config = dict(
    d_mlp=512,
    rope_base=10000.0,
    qk_norm=False,
    tie_embeddings=True,
    init_std_qkv=0.052,
    init_std_down=0.00679,
    beta2=0.99,
    weight_decay=0.087,
    grad_clip=1.0,
    final_lr_fraction=0.02,
    train_tokens=325100000,
    steps=3337,
    dataset='wikipedia_en',
)
Each number is 500 + 25 x the weight over its row's rms, rounded and kept within 0 to 999. Layers, rows and columns count from 0. Numbers have three digits each. The size before them is the row's rms in percent of the matrix's.

# layer 6 MLP up, 512x192, rms 0.119, rows 493-511, columns 0-95
098:526479519549490505511508484542480462555459508496483507465456505494499526488499517525524484510532534450539523553500497516509509486473543556534526485507482522537458506463475521530482493536540508488520476499497511522482529502470479501491465515496544495481463487539479489501547504556483448473
107:515492506530508511484478516485548531470493520515513502475521521447510528441495514521476482519471492516488502512547456503516492514535511493471446477512528475491506516544490435527461532495504480494485503493539499494478546512530496506469507514517504473461534522458512515505499485477477548554
090:490499522483518497510496489479457486462428554504506478472525526498498505484534530514540519485544513504517478483463472465509493493496484497460493484525529450503477509497442535551476514467522480475496443487481472491515520481537482519533541528537473475500499475533450467532485548490519501517
095:524539488473520515514517513493501487490485499459481526499515479477499490466471545510491471488491554511529493511498530531479529498492510519505530481499485510523505538546521458504454462479512513502539495507481520510496501515477496537516512505464474487478465542515478561482543448498520509467
100:501457487499555460497506494512513542525500521477502531552471509519490536494523485474507500514459501492544520488487488468513539506502512494502501521496494479471508497486469542519480535546481478485514518545453536476512492499490525494470470488535482502508475488544545501511505511487523544546
092:543500493488519520492485484509529524526502495462478501501506509464553487513488474462475504489517531545450513478550478476502510514521465528488489464574540518485440492542468459516475558511482539489471494517516547503467514511482477525518504500506513477505525481511479446467528554558515474527
105:458462492490462482533524517479467530490475507510530498489519496512542489516497521546534494469508487515458439460500517467513495495524462506479486510496519521469507519485502498524485479522486486527500496521472496503508465485479516516531502564534538489498488502487509481488505490430537474480
102:516483500499461503488510497504460465504523506540520513488494461463552460499523491508464500511503494536537472470519504532496510474502434531510504529506488500494489483539515528492488524547473508522522475485501473504496532522428435473511496513560493477527523504502491500502566525471490471481
095:467519452479521496511483476419492502540523524515482481547507468471493514472552529500482501487548483510482535475532520515501501505516557506527472524516495480493490493474462562535510503515484476447441510497496492510522506493486517480468488508539518488534488500501499490500536500488496481506
103:485477494488465492530519482517502563475498513507494439523496493495462554535531462497522494478446496486496541483530515532465544527468561481503485494516508448521543504481478551509503544531504554530511503530464489502507502515518508478460495471493485529513525504503531479496545495551497519498
106:524488536452514504510501517460518560441473481521483525545522487547489495470515504478495512492493536525519498488570519528515495493499521520498491541475478461490478511463488497494509489519485523489504489507555489513488438522466499543461478493475502500510467455538496512494502506471470492481
099:506515502471491503476517485449491559485514541467503536496486507443520463524518487511497524521475482546477500481525526461502461485480517478547508519475498498499520496498466501527443520503483470515495459453528490470495536519485507481500541505522529483504505532520447486487488546505516515488
105:480498467477480514476479506502505495519511493469501493466464522560473518501543447511515518530457505514501504482460532483502503519502494514485497507467468502504523496525474446523506479490492515512502483457514442461468505507517500549523492531514464496549494493477537510479542453482474521487
111:496508528484497522502512467513503521482533496491497512479475505490473472487513510473557458492495530505538469517515520503507481475511516434561494506481493512522492526503514502498503500547498466518494486517473450505528524484502463471460531472523455508475490506451488514495487436541495508483
117:489522496489519504448515456537474509530490527518482479497525496487504520477498495501518466445505513541515538542489512521501516526546493539481514505526505479452516524433507501532521492481510527497493475507519525470529499469542554456496487482485491519497525486490466481535508506490521477483
101:533563492485512533491463534477484484553555480469510516492546512494495464450511520543477516519503503532528516540528490430501462491546494519476472524496467512491523496580494503510486527534483466493491496481498524512523483511494554476464499541527519491532528522508470550532474537499499512498
098:511486525520506524485488482475500493530492519537503548532488505534499485486491483512487488471474537426523487449490483501479481522528516506470524529513527503497464548482490484490490546530446494474498508527468521490502554522489485517524489502497491521446530496541482501510499498508494493453
105:522511515455485476519522495519509494480495545470499499527487469537502523500466489500488596513550468504549522560490476508463522502514496505526513506511484494530484481516510514504485462499507467512482482481512528547478461485465551474501491455498514449497521503508529494542517523506543493510
112:467543499467480530527496501502458521464506472478528455465512504512509506507475532467481498466480468461497507509506480474464490479499514527495508475523516530531486507540476529495489478489490481476523539482512501499495498485508528443497560513464506509462514510498461461447499456503536493498
# layer 6 MLP down (transposed), 512x192, rms 0.111, rows 493-511, columns 0-95
098:517487513512522527537504491524522468516472518502527504515537462484494513520509469537490468540500509538460502473491544486501513508513509507483513511533496501549505515487509548555527512526495488536510501474528528509505459518518504476554501535546456487470491503501462495519531525530514516479
107:480510523490468503511540487467458492459499497512485492524502478516489512522506519507461447487512471509489497482485486502517522491466504517501485499441495467479500454493524523499493493450479507519539491524457537500483535554494471471518480454532478508530487460522460471524534493497536553511
093:492460473551495505524498530521499514477520526532494493468480490505510476534483457477499515466529505505500512518539511532468548514476497486507520485491503473538472506502495518496512496483480503518543454497511502485504459511518467521503490542540509512497488513455495519495512508502472461492
097:514489491459523478480525525460523521508526485489529474485509537469517490517518488492502558468521478501488501482508519480462526473504484506485492504504488473497513517493493522528559507533513499503454504500544466470496542439501490519512525488508505524527535491521499492517488510467509463469
102:484480519512470489508521516511527497527533510527486491520478496545491514514512489494469447505489527497520440526521524542474508501470524506469519459501521506501456467497491490547483507497496497505492477536492514481477497485509501471485540528513488515533449521517512504505459493530483516524
091:470513472528469524498562476478486435481485488478522496532466454538476455480514538543527505483533514471526510504519529533474511487534527455510532492486497505478518455451516546481511449494500483497509477468468482484516485515472493474468510528528494479515512541493490512460500455476536491488
108:567529501469525490475471470533502491502509505500441468483507510523485510516495501481479489440452517510530483471499431466468494495483503536521489466466476500483505486494514539483491444488493518534494481506534533518494529503537483483515513500444480495458498504495491477524473497528456505503
098:497525520519554533477523478502486503508518478468495475500488486480496461490452540468520477530502469487455551494509509496499526521462538472527521529482531448511487522458466455509514472473481514487470508517502529499513482482543522539480538506463535470512464489498520436492481479485486512511
098:508489518513476474472525491546486520484434509509492533475489498537465492467521494495499501484505473509507548496516498468499533514519478505430482479483491539512532462557534472500506485501533498563563513525469493497512527500499487553536546517507492493501477524492471503505464531543525514501
104:482490472487530491423486501518508507495515509483521506442525495491474452498520524536479519507466494487496510483516470493490497514456536474495515501482468508500501470465468474485481517481511481550507545539539530457506486513505462521517498450519524450537480502524552485491510471467494490534
109:490504478477486464541496484486515526493511475524522486543504532516486482504504526495455504502474523518489507550483492483488518489532479520520536512488499548466525482497516507473473505507434505486524449489511515475467465558509527499481504509505539450542520508490488433500507506522505505496
096:489479522488443503492485493552468444517451515521519502493453500501503500472500528486518507470526520483495492527476517512477519533545506507450472495524494483481462475507502519462514485502514520507493548466487485542494508488501536491517476487467479551472503469455492461518505455493492507553
093:550491539527470451512508503469490450498519503527508490509530492501488450490502517507499465493558524515484508531493494552490510478512522554496492516511498506527491481471513527494529526504525527524509514513490559519502494539486492492485509492529520487468470513494497501490539535527488484511
108:527536487508477491520515510517478487503525512535504504536477513489489473502475496484539491541451523510521449504512514491478480505516496484530468481545496474485523534471481484493457494534497496564508485469478513494517475472478492493527497497480473519479520500466474493529488453473525474533
110:503520499527530521506491491497501488527465513450514506519482500444469502466495535522511477528476481523510521556507509511473512512529491521452524497517539457504521463472509527496486529520519510504487497500534489528512510470499517468495518475485508503458495451535528467485476455516526453493
099:518500485547473495492501543513483489569502509540518520484457459480505533475529539469499524499493516507465535442489518495504488529495531536514472492489500429497498466486478526496502521475502525487491511507515531496483470494469492526495490509464484506548523523509505545500527510498534490501
102:500520492495527513487494484470521510488450486484490474492530508493483522512533521523535516505530506486490510502461482493478461511469518434459506491494501457470536475525478510496542478444509537487503548497501487443486471478469538482512495478499505476555503492506492486498505516534487474532
108:482471495501538488536480540501499507494509521535478532486493486470477496506499459540494519510502528511513526504466484476466466555510525485474509515489520479496534473511489516527480524520466497460497504505509472516508481510498536533456520478510506425522527493530504508523511533494496502509
116:476503512493486515563537509510502548526526515526496518511492520498518523510513492497522527490477484487484551481509485509512502490521492505482544471503547497496498493499501496474531495507524455504533514433558505518482531468505522500508503520468494457463483491496531519527514472474482512457
# layer 6 MLP gate, 512x192, rms 0.12, rows 494-511, columns 0-95
103:507486487517498513518514480517487478486503491513497508520499501524552498451539484535491500499502474470504494506529537500507534502485528489561526526492522524461482505504462506502513526490540435498464500481483508497498468560447500530514477503485482491474537532530527535503508517430507484487
097:511456470517506478491501460501451481481489526533467481496529484496505504474487508531516502459496473486486543515512522471516471530502493464462529486515522520444516484471515532522495500525471499508489531538510476500458475499464551496523517518494463453469480543494532522531474487477491486483
092:544520499556491493531527578541477508513503499510453460536483543511511514538476514466522500470526487503482494500473539541506497501557500504457510492482497514500499495502487493512509497515482522491520506535482478472523486472494511469532547476510546495511527472501516508482488471511548500489
101:480492519498507467484546497502496494487476513522490487486501464493526511499537503481483473529514492477526482528508515492499524457498532537429478503476524490494480457477482501512497506531482495490522511512490488493462511491487492527495511541543496528511473514535510485497503488501522507513
094:509518536471506494484521499491536455504467500506532481524483468502475502503515551513492471499503506446464491517548532538475504501478492552478490509491562525516488488495461489468516520528478502487468488527503495508514466543525480494494534508523486501519477528494505473484490505491487520501
101:467467527493477452477505504482483484471480424495493511508483487432462491521535527490461495506535547497515507494520559517516549509528464498532497486464529489488478522537485506525524494488473498507494507483549490511545510502457470540474500506528540498496480456489497497495527518487474488482
100:511510487492507500537501452498529470501485543496482563537487517474510438475464497484511489491500504540480465506522540536493513478464485561509474466485494505470440521536537500446551509501457537463484460491454502503515475501468494452508476517497533514481517506515468513480463472531496505466
102:486485499480491514509496498489530468515518499457499497496507501501521491528511490498492458498550549494493478488493516502505487452461484485549512488513534455490472523509507555517499506522493484464470538514536524486510530537500499487496468513510523516491507483460501517485519467481510504532
105:500469459528539519506493478515486524491480540473491515490508526460462520516484466476528487512491529496487521466503459494527477529510526526481525475496481536476495429456520472471498459480517528525487506518518515484481493533510472506514496518512484504486519436511496483488485530524478504544
103:487533489494490457540524513498477503428547494455511498502532473486544500518469496496508548492483484546501499509499467481517501502513542496482505472485501502496508494475479506501506502482526481492496478478501471528499535521539497469451532512533456533532514473517502449494514555516484482463
101:485506501508489488522517544531495458492501502474470490483521468534488514502523539429524493457528477476487530508474478494481522494496494461495490480515514498526505515506512519531506469464507545477511506488477487484494468517536536509503543493504484562506477485502520529525528507494445511551
090:537496464520553445523502517515515453522532515485539511461507479489505538525517538481499481542479443485478502502494499509550483460483469501490550556519485505494484536465498492567496517475543459501479476519491459492516487477495517517542496460550489500531489495493517517546481497485499458489
099:537534510493489511480493533492472493494515470499458499523473492526503486485528533536534558535488479491513442465503514517531473515496490453532517501502460513527504496504494512481451506479464501510521463498471492507529484486474522511520474508475473502517463501524467489518473502513498523538
105:479493547469484509490515506564534464498483460533513476509512507491552469492499507517519469468492525464531500489481511477471506522513500544492475508509493477476511472551555483465467503467487524472534503494496475481489499529494452465489522474498483526456516505521506507492464461517518522519
095:524481499500473503518480530482450500517481470565495517519499517503500484502505511526472529542464501485473484517467526492502518569503551482495457497514490518464477510519515477497511520516480502489488533508554552478487479529488512480487532500519497510557488530535470522510514469470491516475
101:475535483522494527487482484463527478490519497476522460498481513488524483511447484512508523458492513488465438534512558501506477513484524453481516531474497467479477521563493499490490546490506493569504503529507519450500478511516526493511513473511533499488501549514519510517501521486489520513
094:503528523519528510485482526489558422507507492537492503499490466524468482538480534485487501515468520483459508484492537507489507510480548528466531532479505495444477569520498523490486513531501514515523485505481512504489498491493524493515483466476517484505490512505469504509481482509530492440
103:510473482483475496473465467468540500498475485508510512506502521488563512540490517521518488470468473546512477517460506515500497483508547471476518505520457488502501490498485485508522525526490483498472539509503503482448489442520490465446483518462505535461494530491495479519464491513515497547